Weights of a small GPT-style language model, trained from scratch on English Wikipedia: MLP 768 tanh GELU.
Each number is 500 + 40 x the weight over its row's rms, rounded and kept within 0 to 999. Layers, rows and columns count from 0. Numbers have three digits each. The size before them is the row's rms in percent of the matrix's.

# layer 16 attention query, 192x192, rms 0.148, rows 77-153, columns 48-95
096:480439455410477490493510515494481514479463415589527511437470500521487547522481502523498526494508527541475507511510489456500476464550493515512570
098:535411515579569495558518562515482499509448459433497497452594525534460473517462445465514464476524518568447526479491490489514489517526434494514506
109:532486507511425456400504504512556510484562485556407543536479518540476542490507437528490500454415497530547514478549452510500552531526504541482499
100:548541451430544468508511496560411544476529544532537512476473487545470528536531466553500495447529511468581523537491490451506474493453509582518520
100:488466420555504476536445544508504536573525509497446398542512495473517515543562527484460501500447549533574561513520483528495466525433507525496471
094:436509443440532512526486448583566535424474449491482552562486520470487514477475485496572487453457507550475493560515425450542548550391549551479452
100:498446542556479495387536483469459535485478439571464491526511523551527503576510447447490512453518545532514561527471494532435438548498476537467512
101:536484579499527553559572527473556528561521532491489542445401476497530557514508527534480539438446428543484459556434481544512479487520479338557548
098:527528533496566464529551511449563520522506419506547502494389467397484465477452475444485513513484507478485456546519545590528524461487549510532594
094:440436449572505514435515560495503491504542565428486507525498546502508542503479548462498529441550462486486505534529566464470523489517519520490470
104:459571513486479517519531466593479536497482455485496482488544433425588449540532537464477560507492513614522536454530539396488500471510386504539473
099:435544458546529473536482479437527516516580435467558509540534492550435505525538444522495547468472464490523467431509490505466523519456573503550509
103:520431503469463512496482558405519538535465514503495489567481470456584525456504473494514477545486488449479456550569522535475494499434549477500561
103:485422522518552474489492502477484505470488544573515513579470537440541441526535509543478426484512471472481381466566452497518512462490499404513475
089:542494515504544499511496457417567524504528501510474443463508520553465533476568503457543434526500478557483536523572544410574512552570419520520515
101:448438506462510506451570506493514443561397575411471533406479474528486533440573497480505472548489517449510509538522536547495503565513469508552536
096:449425464427474520408463568515507484487487439501591446508499512414409498550501521483478518526567482487448455500447530453421471482561558450460485
099:510497537442560518478470566448502531469474442539432505540418494544456519495538446466537462535408454536437517499505501477535494516457574498533512
097:486502505551511498489453496512520512524470515479445421440485464509461487539457520512602610535476470502510529521510567433508505475503541485519477
101:521496505483522477505508445416478481516457370521465478463417500444560470487510504476500472547459525498495502571567478489560562516482534475490469
094:481435481603489428419464467552501506543494478566520490478557517526520516495491530548518464444498470508474506532504466458508467585559475504492564
096:512442549556568525444501428532585511531483527495479494522488558512568452499535529431547457510552460524477470509407503522501511494428454501482526
101:469504526496546510461458510527491563546530496472510537463568507585465467540554462427525504453395483457450513499508493476530550582523579551499478
097:501505468483516411446513462482471444489496508454448528513540442506548442513501485463574501467566580555485541466475521498456499472471556445536539
089:529582446567515431496445541511465485537486461542475453489465486529504509476490476516534488524452464495532455443469442430506484570550529510488588
094:519495446523474473440512597500508547562524548501461516443530546533465512490541537530489501464461497517500493530532520424487537504500447458467458
091:530552504341426434510509478476413470546572601485534468514496541476507432467494624430550466528512472502541495504500534451399528500491499502495466
100:476459519447538545525483525498442540484548546449529537444516539511495507463471511563441450464463455482461403542516502514512464545567515517584509
095:533522545551501502478556441501478494517509460481510427529578513503486540507514447524397517518514502525507472513543466538538514500503563534483431
095:538476459413494564461532495479433565474540555536501487617466518500472468428552480485499520524536513506479550482442563460584478483506373453548480
098:503470452520553467523463519488495459512548532517500486462465561532606529510573447483527522456489534447485495538492514497475583506509513485548429
098:482592482411486503529491478455459491455562550494515495543467461451467537494557482464480516471483595510524518535491504528524528559530546468462453
092:534433511532438440487416526522461456475546542466463484506589464589525492495569605478529516489531488470574527466504513560509513567500494518463444
094:552527450447422497450405484429454481586461479528448571481561506466519511438432402521523484466531494554464511532487492510557496552567461565547465
098:480550477562503458477535486508508479503493551558424461416498426491428490457489486496541433479504528486480519491508567487456471495566493475442483
100:528518500462567539512478506516439526656560470467518560430491509548431493490508505561488494512530523495410528444477493506487477553471569489505566
093:509534481430493556511470518459532506498526496457526563495493514466542511593516458419566473569512470465463474546476530496506502509532518515464526
096:481469455516528524474569494488502495490492485461398489512513433511454531514511501493438478479500517414551494452492485493497503431509450480509545
093:469471506532505479408504519524515496488482415515479550532532515474533489494497463457553554475471438516512453518578481516458475458476508461446428
100:545464478527497575513534551465482480474516426537556476440513466520446515499513365494546600550483458485502464528434453535495626512480391503370564
091:485404439463518506564470538547502460457542492490505504497495499572464486564510426535558487519514498418535518481426542568546508524517465458462469
098:578452498405534502502516546503474477469507450458492493458569533496541523511512496476453493532402535459445520478447534502416492471507442536514456
102:474530462498448446559525509451485478494564537537555527506525519521446537475518469570541495522445528465527511499527512511477510564482470509507539
093:535488469529487495534509521501553547497487493482482454548491438469447508517550540505476495453517501473522456466523544551466519488571480433521465
092:532478538531507491484513492498525571450564464557551562476552520456554526487580375558473497527519479450575522460543511489546487442477451475546498
099:467530472501498540531502495456567444517498542521520487491435472502476520497415461470567485452503499480477453485537513466434498496431518483521469
095:453503534463529533534512514458568515526493448554430577477506532490437489550494507520437517501482517470499435535435452414521490527517595550472480
096:531498503462472500473494559470553477433510495539583479510493473512477527520480565463491557452566550479518519480525496460464508478606573527497516
105:584442474512476497492467579517472487506484491471503491441497519547369495558486522514538544452441514489527435495533506570492477529528522469562529
095:515474478590459429489584434511460448519502515510548555439483454527558484521480493601520490448526571496566476474472481541468478485506485485511577
097:480525542469499537490484453471545489474487513481498489525505461474577440504525509493484482469501456544541559497508440396447475474470509496510464
107:513495536447452473464542470525427536515539509494494442547564560499568497519526520443517477433523492492413472521491470439528471519537521434459516
105:470556545447513474483475495526479535487476528494525533454461486440524500497549479505503508528418530559504536431497511492417535526435463503560501
109:515522479484463519492457532503515477480547502549546506525524505552539495487475586458556561536574435519501488453482534534475479503585456531515457
108:555461465487482533516492493546505540580465520485521590536487552537430517491467499532496529516466488503471449512502495489506480560443488494507588
093:488443497550486473525462501511477460561507426527448498472600476555532482493489479524445556522518525480448511541512404535529470431412483500429516
103:589476413557480624485442497487490486481481520522510471545447536588448438529484507565482514420522436493492496474543496517402512527513497507508510
104:459528421408519539510453491548421512546542459475466517560515565457479557480509444531497500557517386517488482511522444462522481495523567435476456
109:490492475509543425457494529464493539419475508466540547498522565452571529486506545429514548562466516468471466497464494506522511516569538518479446
100:496582538515481455334514392465474487519513481544506519525617496471473507508562469459571462497558483521502542460522494442492473494528498545482512
112:484524534551541525515493564485589452546478522439544495485457512510511516453540530503460493432493465455544518586462478512522515505566478473549464
104:484545557534419494499574504489581411447504506530476578524535569483490588501492500415482540555481417507521495492560495433487522471535493438485497
102:421529519500485468490453460531443491506556522471540539505554402471504565494547529555461517504487540447526464568459602555464499506479447530471520
101:472513528497499545505535511523492479486541509531515479538552486457438458454462539475477546575503490441537468495420508464502502533511560575427495
099:544502535521518532529475425463481581504528495504533477548504483527509497540523495528468515535586499518514536548490528533521567509473452521442465
096:513493429448499483488424536498515488475437575487542457439539577540546596534530498489543491490485541461511485480460453478455565469417480472442526
101:450518554474460546519533480396523478524524466567533490549514518578518445500471476503475475537526443546512472551526484499498514590555472523548609
100:563406579519437594505470502491454530535523506515552517505526499495470506428585507586524501527565467516546496538495506471491500523458514545456471
104:521536528443570498509560538484548446469453472473417435482477497550476442526547535510442414567561597492468493505499564543456526510514490532526506
111:518448458547490586468484410486490547520529476514547516541543452490530472436475496516572404459474509542496468435520455515485564520507503535528421
102:431488494425552495539566464547485498470491509598457495542475476411533468514505507544499421475492473516566595468531470445506563488507559466533515
100:464507483549518550431481526473533447499577472496462526509544486532504498537455416512512492467435503489521491536453505525501532513541506540510528
113:500416575473511478449538486532499528385484483568460473515511429478461481517481518450510577497480536525430514557530464503429474542489501475502510
104:503469545425492464517570529456491548562509546489467512479522563538516511478515499499527559500555515495411467492496484572470488525524469549502458
111:486493470469506461467507482539441540509501510496470455484542523569469523488496518452440438435527471531546448538501520494486544467502470514594476
099:493492478540478427561465517518510507512444408532473589441482427466474454481448458515431427462542494515456537450511512504458483505481445427539480
110:521534538514513526423555473523566490591456407439506506488494497523496526490507542473481463552576458487404458491495464516442505446534429469505432
# layer 16 attention key, 192x192, rms 0.146, rows 77-153, columns 48-95
102:454470548499524441417519459482447562501410413522466475444468467547517506466465541560465530559469466498472463541522448548507490502520515522473548
100:562444460555572552474486539473507528460495506455513495441550464490446455579544498549454509500496564528437463505490473480590457447491520550463396
110:493528531472504461492542476500568512488538419589478528472506486488547501449503482548572515492467459460523453458478460583398555539517541545481416
102:529530515460510455518458463451503524487522453496505496454480539494501471507511493515489499521558515538550521491534475484562535481576551590535456
092:434460443564583457610468492499489488582534461487432469495552466505534540515587519475453474520452520504499560461467513555482457463518495529479488
097:452527511491521598573446479507531427496442448485440474484460534513417432430467491489498487508579515432552516476531486428428557470505490484454467
099:525508499543509462498546577507479434403506395520499482430517460492543517549492446482497484480534480537489588509459548572526566468479503485508438
103:532487488586504548519515541571524507516572486457496527485468490516497498508513541543468485444473502494494509531422485448532410466483469445572539
100:470475478497500481490485595480547576523550528492563445473447508452442481531492529459486493495450542444488510428508550565550514543495457508512565
096:534497557486455501479579454512491492560458478499471531504458484494598563497552476543439511552503496537502491525516543520511510475495511507451468
103:575505560479426500523518509608541511519500460519526462491520519491594467504457545501492530521489519586555467471552521513533487585502410495551524
103:486518520525541510409498523446482576522594522454485503568471500622525531562532485444469458443521542481546488444471427566513506491504531492520566
101:484448511484492438528394516413533508485466431497521516523525536506587519426496505500493529502473518406452487551546468514487480527441551529540481
104:505551435506543489513479455457477452409525601568434501485436445390482553460530493517484551486440526457479490456535492479555548478499499437521489
097:495504442534465561485456498466540525590518533505509497498529465503494465556492498480481416526508486531495443524529551397561496508563486548462448
105:443454593477488504525448603488569536476395537528535495421474532484479537500535452464472530505466507482509489538519511550521528490512516532490574
100:422457418405525544455475531600474525483478501436578518476411509579440480528499536450502509524476489452434498462517522489456474495473463428470527
099:504514538541547540523526607507499502503526411442440458563515425504522510497433480565495467515469544531480495516587478506475473478457517486495427
094:501451497497484451494491465494517429519469503470485465472481466486460531571487549545635588499569523519527460476553570447480467431514452507495505
104:531460521530455522539529503468474462445492501592463544468466431478545472438520477460484518606362438462515535509469500483471542489486472484498520
092:422513524533522509407512482480477477548550497557422495493521590495490496480445554527455494467506504488463517522517504492557498555530530495433463
100:469426563570478464469574493478559457510516531557464550478510537515494468538500543484500493452509482505497485516467514504447513508487450456446566
092:500572542506501493467458482502503515513496505457500421428573498460496490515498495399493442450480456507469504544485582481518548517477450489488543
099:477588493447464463490509573488454473519522515542519541549535485487556524529546487450541482536471568537573537459536508504535481446487532570586523
093:442518522589498557546434510466443521506506526459414535501471449494487476486486529502516592409470487506549451471467485492480507515507504513496503
098:448525483494480497473424505495497454480508551587465568432585520506473498570522546539509537501468461480497522463430509487487460447507479432574550
091:490519636342455433496527424542460438488559553527464461520499499528482489471524519481461526481420462554519524434536552510431531526503547536502484
102:474492589513515493509447509527488559535445479501524530469541560504489489470514486461476455471544486580543538457484474472467417465489471502477459
097:491450509514526464479450508456564387486528501451451472554498522559436432486455460509433599498451442534532507557579461558448525526463524497493468
091:504550492561477537469572467458442523498562492497478563556478505534506503491583455561433455486462580500493570534492558588537456522494510477447483
101:450531518469509433543497450554466532470504436517448473513461576483482491479524499502511528457532488484431501477527530502505487474513539486566453
103:461492506425503453517432502506527508487588417532558536517570429486504499498579511574511537436535530599496501551460490517487494455567475492444456
089:507448487430501493452574527528549477476470540456503462474506504559488487509516528520502502526542464439485514470479576527512552497554566450512477
101:468478511508516534505471467507524574454502445513409518502519450508518494520518469565529408468500525536510534463525508469476498463511489542465492
099:536531509519502534485549434513490515510578570521481435458495491481551498537502483529451524479485520548490438515486518451481520467539499553497533
102:479533552504449594522536540485441451518494492578518458442473552543504514495512416512492512482550473545450573499496448505474428505509475531486515
096:525452524487534498485572486561458480376528457509538518579446507462498518532486538410543446495480497528474534505461523483452504454512501513459508
097:506416433447513510517527496505487525538489593485464533508473503496439532489537495455543543405542620492488516459434499448502631453494493498401494
095:465486463546527547428419489474478489545485547539535561518470510458508450478483460487487542471379510543531500510504509491522539432463569472562506
100:511549462512535553504476481508497451575492452555569420607567463489432539512443499433493529522566462549510462498468513561473513496447478498430481
100:590459474460492527537451407488476517505531473539450508548561469491465519561486479520508518498530537529516503535450586498493512537519492483553423
098:576488548449515477571464496465562522545496458493494549497534478482487495394462558464475421497467505507582471555534493496450520471527537513484504
104:465514514453544478537486512572488430515478472537540488550477543519491479460502611562464453487555564494484525424514500496479415560489505488467533
093:531546477511546477469533507523540533487441554476518481531512467499482558497497480516507504470443518494573512511503512485554534475495441493504465
093:476465419513577479516464487389528531516474524538501484493536490526586454497510493558468549429499472472500473423571506505474464507524550516476493
101:507530537424450574513542467497521445465514521529536478509464508409585477484437507544493477457527534495425516505558471436417548523401524524510485
098:514483495506624548487433608537547485485472421534438484509445528558491527562472492555478481422505457468467508525534481497506482457478561521531497
092:498577484455463504522440549508534464420555488528471468466475449519496531518545629434476495525512528457603562533521564529507570508584499468541494
105:565479562460511519506453569551537533517452482479484478444519512547485482496487547478453532499565540570534535464461444526526492453482504517485531
100:501517530584496432533466514492521454499507566480528489528483533531507533440470566491508482466506565444534577476455493515520464452436450506488510
099:534528516527565533539556456492510470456513508483495504563481523513544483471478514474526502504444500517542474542524516467456492475524530513496500
107:567508531503486501460533489492458567449468492527494557463447574472590445562535496453528572499521516440477532524446451521513460521512484494514511
101:561536549500457525410574559493484505539576478458520523477461485541482495459501441564531438451478506475540546448456501477492474527496499562527457
104:459437491512422508510487585545466529576544504482484494538541481472563453500511573462515489527470501505532557490540543438497518503532500529491552
111:513512475438482535535543495524569447580504509501562506526459577536467511472437527495394554526474469527477500493495455494433508546410455486453552
092:518464495484495536487515502505529529543492497529429455478482498542453482505534564498462475464555505424476574468485445515549529476427565487494474
105:498443407522448541488538540468436462490479512450596538507475518556525442548491502542521504500387485457513447510526522514466454540525522419412523
104:469531448504494530499502491460490542531505523552520446522474544514526453442507485573532515585449422519473569519523490482492450494558490485483483
108:485562480517521433446496457523490554514430568461563563447504632487491485442469472496528518495548479504539466449503529502501511454525489473487539
100:480522471527458411455475494556500556567449403525499527542535497475475487482493426462486474494503481515463558559530504461481508468436518468556531
108:455506602543501496448522490479534539585461508423552465482463502585498557494521499548557505456452460506503514545568496523553510496596554496480435
104:477501531493522482442533513518515464514464542590540514549412508440507482478499438520499506485487462495533500515572498403442490465456506449512576
107:456557460516504457499457482566520538499485525539562446503548469479557586552473543539460482508500575513500523458459537508523504536498452479517485
104:455420524585536562471468506461524525510504480556472454466558519510511468445488488505487433498543518520511473472544507527488605498511542519407485
099:496459491434532454527482471501508509483505507484496487487533518477436512496422498531529562517532519501502530488621526553533462458518454571470487
096:501573429489515491437431506515456511498499534452544446474496570506498561407472510456521483544538489482482478508447480487469460523513585511554539
101:531480529472491574456539435551529498544527539479597543527515517495511487437540563510485537504595510516484547461474488481500458506526504496522557
101:511502561445516541522453503484450578565426503487545428547561499492418419513531498511449520480451504517444425488462433521465577481513496444546474
095:487522500472596488538547516525493468476518527466461537555445554461482518449478505517526445511547499529487495454439541487420514522486475544661524
109:508454425506515543517559464437435508527503488506530496562547474462528499544532454496544560534498552524461545478532457568441560493423522582476458
100:511450461479509503508501484513464487482480476514469563486447466458509338459547500527523487481618489492499535507531590448446534529474492493469478
098:478563491553511505588557510434491540526470557507482483517503540548509560493476445525563519427508473501480453586525535488515567493498486572552506
103:498461516534486478486608455493522497453516479535527509486518523507493519478479508485510497465511501435464493526508493528517599479482474358480481
103:489481467383526425485539433437521475490472484517551502479517513510533511500493560536471470519484520449541531446500484531508416443534538454488455
106:533477465436512461526431500543579502475482484512484432525531494592464493541443548463451495491519445468530443503523461551524469558507490494484502
102:439539521506526541524512466485455464453510421507527499494501475552473405483433499496522608469477506541472550519427511471473470508570412507484508
104:547485564516451478520499443509454523477523437519514389553475522424566512491451545499542512505483468496449484507472493461433504471524549459517470
# layer 16 attention value, 192x192, rms 0.158, rows 64-127, columns 48-95
097:505524450486511451543416411459485453549502464529500540509534526515486473441503504550504467450507524482488547447543497507547446523506594519448485
091:503509536443490516545548562497517450476421518499500433524506472458473510493502465520517534482461493517518455587532580489510496523428536455553516
100:497583541471463599511452531505485513516522562545434583538442505529428506540505556509458498540481471425485420563464512429536493454488572573542482
102:481520502420464481417573501594497496572587486444509561472568556543584497470541539499535504541471472502491573512529555518526462505476545426494442
100:531569511485515510541489521423575530439485487497454502463518493463488505549492596545537504504434530505474441502517407513468479503484555430490543
093:490543459476563452492504473460505481473516507491476432412519462556467463460555479512496564475531542507486454581505457546480469495500546495497455
097:469476465465571484505528460504413484440479536491476547587532438535503447488540496524531488536542472471464483529508550509511500506455422483615430
093:566487461527502497441504492540473447598500531501487503556483473452502492444572481520555456500488468482437497559521476488498506522506421496479524
099:530485413564401449490537459472579493523515434498495502492496570495505455462480482485533523495485459518486492499487484440571496574492576454487469
105:450500470488552459526467434454531511528570477532452539413487514475490487514523531512506582513406465461482549487450545578472557469454513497502492
100:443441508472535524464502467476490434522529525483464384547451438590441551509521505536490550482530572515488528476454463533511456524596528456512445
094:527574437517519537521510525508503522460575507532556478466452519562496523565540536534508500449535515539488460561483591437511488576543534522483455
104:494587548513565550515499464556533529476524427491496484519487519513436504493466532495487503469447432526459580476515534469489486505578480446486548
100:509524513511465512490487483515515523406532480457410500588480423524490499472613542487479471429430535578556482510523471531519524466528447573490515
088:559557457470521516529533518494503487464518495552503531468544540486548414427516541510470508485462515452494496587529539486485529447557462453521543
096:480526494459491553487485485470481552529547538463471525511592413498460468471530481519472463439500510464498449454557500512470491535507536480532548
100:492564521448525567532525511501527484577558504509465480543478483490511499493513376501518557531515465493520541433500410545469475512465543529467580
099:478573476469478461486487448514511519515491479498487474489486479513531509465509474459518468489530454439459525528532512529568478590572496513472504
098:515452535515500488466470554543460538473493478434446488478517525537545476527467447495436577464479486473469599505468467446545539476537471438520532
099:520479466507482560518458557561516459476563568539558495483526527478497528455497461428493466508513489497548443492494498587470494527517547463504558
095:517478489593575535478479507565441595517485491520451527435581530423514502555553490480505466542513515427524437538565495552459497538546570456496505
097:495522440487507496490432469527521460560495450493522391517501530495505451513449526502488541533523523499469532456453508512469595539487489433533508
097:505518519555525487430499505550441525469510490512488482498468466563522476496467497493502449488558470516510494557473557527478464529495582470481546
092:480606526441575525571426557489459503464495463537547469434530437489534507535582502521478504455459522457432507484508531533491501456514511483555577
103:498482485524519499416479425506499540499591428466422537543469497517483517494463478521454502466477558507443527474521525466505549528516457480473458
097:496573462481400464497526571397460579485496539474586454479545487491497471483474548498515536482511494457443572474487461541464528475567524531557475
091:556556490424456510575525530494484484576537510475435494490531535449485476490555516476505502567487540543489507416393520548536426483453529454496391
105:527524502487409449477463531450542523521529468543594518516435465428463420535559403506512462508375461487505487508544503482482522561472508526576484
098:462487531523487479437436541442479539547544512506494464489504493530553527461507535445425466579530495504508536546591501425434580516511438582567508
094:545478505498508461618506438507518506539512425474458471462521494461468525521479508454545509529472505520505533495529457461499534457502422471562407
093:523503501502445464503461493476490472496492442556479533431478478474558518478476483523485437520486502486471538495483408536534480549541487551445485
096:565420519460522496512510482508527545597579451511585516509502437509493505578514465480482542506529445506505491552575562393567490508516532477538528
088:524533446486470521468461535518514496575506515536491518497401479564456470448541497478465542555441432450446441422507524495529572500503487503540473
097:493487494571511535494472447497507527585494518504457497507463475453461525564488529490513531477526456535516487458492380521537569502534487494534543
095:522511507463480499436422457468439503505516502505505524573529495432481514526522493512459514447483558519470532510474519474478518528572571493513451
089:513493467473512483423481519446470528479588482457530474493489538482467511483506443526513478540557490528454535551594540582507510493567479489495449
091:475515513446477536533445534531447469497454565574526513414490496569445482464512448429547505508520437486495494502409497508513492427525442505472484
094:518522450498427490476479467473489486510513506458485461528501513494502483466494472492507479524467464460503580491404507468493515502481496497504562
094:557556487485553476517565409436471426509504471512493465482534523510585543509474461470508652465450520474496503510475511502446449477490479488455548
096:503564503444540509484533475457422515468559478459459459518530455508494530466484468524454484508542490511491481484427518592437461414530484511513512
093:504550571408483480545587575521527484478451448606460524559419568475459577563449472479484534477475528517488487549470505535554499529531521519479507
087:499552466447478458484585436563519521466457458464534468491536477523505403489521450494472532473494450506438520510467501480446579495552472485409500
093:470479505487451538469556417539500548549484508506437492449468556444464497513489602537456565516407513557438520522495480520493436440488542549534496
097:533504512507524549492516410535508438485512482449469543427453509449524524543579513451505555459491537532437589536463456516476554508503496477493493
097:487468484454512506496505521547529470516526509552513517518508421546501517473453494473439453495549492485509507512487532511504482477495505400555486
093:475462536543557494533532508511482537477480515553483468516453568522507460430471515503439512484547563413518567511506483470509515392484511545503546
095:519560509479462467416458539570497512444511455499553490439548498508536513443432479475517509494489497493488529509491385484434488559522512561509528
092:474499529491432400470470484499484528497472535511592388477486508481505489513554493488573572505474518536393519510479466501473440563577545388540491
095:508506518435503489518475502440547544524496563486526605494509537516514486483466569484585513543467523473511527486463435503551457501526500492491446
089:474429535524511511557509477469519458501480458469559496515478474409473495444538500485378518523513500493450533517483467486474429471574496508490559
093:469477573578518492507506542441460514440491497469494486535471514457602484514586537532509519497499570536455549440527576504512499456493441517544500
094:519491449493499511501498530556532458473492443502551486494495467475523497475525472512501485576457560503562579478471454512515461507413543555493513
100:527525498500504448514463528469487443561600472536548522522484413449515547465555481560495498501547461508513566445489502555484493445497519483540541
095:460442502536489463495467524495488519526517485540493529520493501490470596476604446544489464534470409459476507503461538459489467500509496559473485
088:544508503465554536502448465534527535489513503497505461466465469451456482498540483496523472559449528571491502501523565480483469588521443467422559
091:513418541490551464478509476501514491480526583538534462516443529492478537478529495552528488406537527555505452472520466554457527518489473450453559
091:524539567462533495519540514511533500499510515471473488528476461526522493472500555512468549497461547500512550552493542454440512476482503510468476
100:444579443596530518607433526467430462501488548550475515480499502558512542534395510561459568524455482499524509503543507514443507535436518468527425
097:438458468514587500448456492532558475554558443560536510485466567442518478476498482519561536504576416512535526473543515531516515483454559485496523
101:522566490542495521533494479591494418527491513548525501607439516527480525438530514420449541445470481491500501501547517487550544431386483580496574
097:533490548499481527523455488512533477419534490522503569545508472501497526477530514538493485499496449447540540532506521596519454616465488514486498
089:488431535478467471557549495486461473492505562459553566482523517446445517471595500513448508491525427436503530513460522551493513574538589535488531
089:416510439506506512487501514531523498433520504505458539521489491503476463482545522490549532497479455544505526461489460523478442438543464448536550
099:429531484466493484411450500456503435530545449485495455550507491552527469490422532519489527530502513541538438532496549550505472506466462537518537
# layer 16 attention output (transposed), 192x192, rms 0.139, rows 64-127, columns 48-95
098:542499513524436507487480526517464473491572497476468476427456486453478450541504525550507514508527486522499477519504522447438516473466420477520514
092:586537469504505533498436425533423529475568520438471503426473494567504481497547506525507484455530446461519486463497463488535577442530517508529517
096:511447402532481505503499508527541511547460440444521426501513415414526531497473405495422472480497468525457511428588510515493513574424495460462556
097:527537557501515452495456497473493525439463483518555492516477471490484524511449501477458528473487483464493525461507521452444490500497518600517533
093:475480507537484466455548416543485497531471455477480532469501464535509467469491444546507574521575492474587549509531541490495502528527472539549472
097:448493518536502530462490522491448467613507524507513504573518524467456445504507590497541527496512456514516569431528564484533538518542469497565523
093:557430545468428577472409507470556501461466495475514488447441494443521476505449530453476472487455520502535484498524497560495511461502524528477515
092:478484519472509530548494480480543529439497575453494520537495485525538527504411516462427543499522547472513554451546476426476439508484534518490499
096:427549536484538449501528519492504491523432503504476527479526535582492496534496491471588415586473502454554473459549485531409448494496469515512497
105:453487517460459561466462541553530519461484488506527512518468457406475516475526474548496562507527490531528511493528506478476429487472498482521405
099:469593533508508481496455501530505573502460466511517558438523591446583423498477524470468514541516447493538459545552550465557595477504458471456528
091:539536538513492568593504513438472468440441530490454551454505478495536449517475539506513505497520487517480550496506524562493502524425535493519546
101:471468542498467465483517553451467485541477552508490551529471495479508447527527445532527496500540517468457473550488478543515492486459467482523532
097:561453496463523500559491480495497547624459526472545547503432528443500510566494486400547508502520478473513497537528523494534440470485510463471538
083:462535569508463504562530521470453510493449512475474451497508458514425524574584521469499561506540488496477543478439453484546499478577528507527480
099:537549432594469511510482477510553506502540483503476476500482528451491567519444541520501495483473517475565493571482517448508530484401450511513516
100:501455532547540472464492494523534523454473504549555554493496531459470451496483590495482502442537537489508508525473584536567513537556461471500446
101:568413588460588529493457510483529465528549541488525526540481528490522479514564579489471533456532543566503493542491540410502536532460457543587594
096:492554553435562469525504475481508519529473388497457544470408487493473507496572496470564510521516460516475467485508554560514473481492543611480500
106:482513535479526529487520482465483501466434444408484482521406514552485523518447527500508455497543539489511538505500527450548456497571443528515479
093:551512514508460479537579502356567508470583428501533512573414519504480514512520487545533498548529484575359426485376482457496516539496487546477490
095:461498504558529522486490539523493499484471499522503496432470552529490500492541514551552492531513478529503442561483472448487549461502487539504548
101:512470462525504569557472401495531502487484494509473516515536533444483523449527487519540510537470502486451480458463447451460567502563487468555475
094:507423478518454612480497468525556461477579516423526539503525501470508540493417514509533549493505466531471609573473528482518520447517559523440465
102:532488505458494502496527524496453514448360458565553492511523401469454475435463523475519432463502515513467498497517501514474488474415571455489453
096:509455543451493442524520436532543395492525465586442492482474508546523529504543550498454447531489585550551431530504488485478491560535537456507570
093:408540518486487475477549428479505480422463483463509518473498447505395517537503471546479519486477406419553481586555468476528562490546485493568641
104:601513452483543565540484469485488487494484510491479488465523463499489521519523569547461532440611510478494513527548464515466510395498522466437466
094:551537481545506500579537454593520467452494448469529556563524509549443454509451482515576548469483485477553443460407427493484424475474445425507521
096:430483504509441527451516566468499476556490569447538527613497517525472453467537509520434543491467446473567478501579496523556455440517570503453591
090:535513477548474531538530536508536500503535551508497450486478465489477425523551494461515549491542477527525501501474552428436555507467478485530532
090:500569466470504491540399550458464480477499527444503452424530510489476509469474501585516503436489577539521494476484461576481533539412443519452455
081:482459522520497524465517592462521441511537443503474485516467486488468576511446439443481521516542477489459485540532482518531537494487522456488506
094:526550528479523479533465542571486478526502531474497498555579526585468464486527477522496427519487497490599514502516548500495441526419465520591504
095:488508470522536546537500505533528481484503517544475515458536443523522521520503544495494506485561430499552425494513570536544443447463475462532503
091:509549528494519505538479526447507514487459481566506467509502534461502480524449474550499488551502499507603448459554519446597475489433519522505511
088:488476460498489464507529431495512527490594476477477527603533545432433429472479504575480502457423560490532472507530498553485553537503591476461511
091:484458547477470488464542552495542484470563540465436486499535545480513504506468539493521497491452545448467505507506446467550454516444502516492545
087:583568435468439515534458492494429535428532533468519487473476500515479557466481522476511412481549539523453461469484458457487499546462473560558435
093:473531438579489503481558455477467530586497462510525546443516596512490433460591506497470506502519498543562511591595419521523499492562470492529476
089:563553435546506497477493549482495516457471498462508476525522394580503502478543507489462469488517448473451493486565483502432493489501417489438471
091:505482517492525471471540563471504447593511530524550529509496546521509529519445566549488445564575507545580518551510507542508507505477555505456542
095:555529501502523451496477455468469446486505523482476526534479440542499502463538506482548390424465516525499438556368468503504559396505473480513465
094:522482487506475521497555544530460531630492581478504443442558516588444523462426539526483542491473517478474478475523528430517470622520482506528532
099:466404457428498468502548440454494469512482523571441506582514465484491526500525474486483493556488498591411450550540558518497446498431518523462476
092:492446515515448549506516469524452473557522492520487490462499441444495471599476466549447443430498528455554432517565403455522434535455492580502499
090:619518472539518527550522469502551521517482533511498513531507551508519530561501475469543486464523491447568456505507527519522460455434532509497554
090:549441534476538492474508460560494478536575514465296584475479534545533527529517511495555466473593477482537577494470512483490503457532520518383567
088:481536487540494488486514514525457534535504470443411491508561490500531450540503462568491492486521459487475539462474454545499529439524552481542455
087:467564553503479404506415553542522505557525558510491416505494438587546489476527547515513497492503462558546468455577423511557513556516456502569454
095:436490514481458531530470519482545537512524553519543498454539517513442511490475514495429484491540493524574485506529498509484480521517500456450520
091:533510527517554567496496535510445552570486476459521465532508482579510485512445444565480468585471481403491470524557488511505505482612495471470493
096:501435532496590515530532560532517532486465507501490504476542528479471474500475484485496510523493528565554447552551494498509509554531482519449499
090:422480450519513509536516476455459470500502497488456435471494486499486484461462509463513536404463519528485492509473409570492488529510544504545525
092:481536487423521448466512543490512552481590493503519533485552493540439517551435443498400544473514514431556492520458539432488533463514560516438456
090:494473503411471527533456511406461526552512540583458543457543560551513491588533442468540476501523563570475499437505522475576507578521493450461562
093:455464486497542504439508513544506529482491520550472506536486499501450483532433471521527500469489513453500431450523561512529486559528522483506443
100:524428514525464478478478562535535505436485419628560483628531468480441492481556512433455566454492552479508484468481497520529503507547509466495513
095:429472462459486505484456453505474495419460548488458530523604474480546497529442499503500474512433492559474494460502522477450550526520463520464469
096:500520522617555486515546471435564510443505549466536454434494451499501529541521559493485520550462454526497504462499545513488465547455480475584508
098:375490542570508471490494446454496567554458589508478452540461492510528522521491573426487539504556547475465491441588496423470552465474526508488534
089:476528429486450484536528481589548489557513497524500483499479527564477475540525526458538463470451435510509391494534461487484490412443497533547503
088:521519480526456505494549520508463458634489512494530437496541526483530547486452466495482525474445494479503552526497528493507588494532506484561475
096:552496474475461548466477466477452557451421533515440454479526457463480480478535434602483522527487532457524451469566487498581565467573568479472479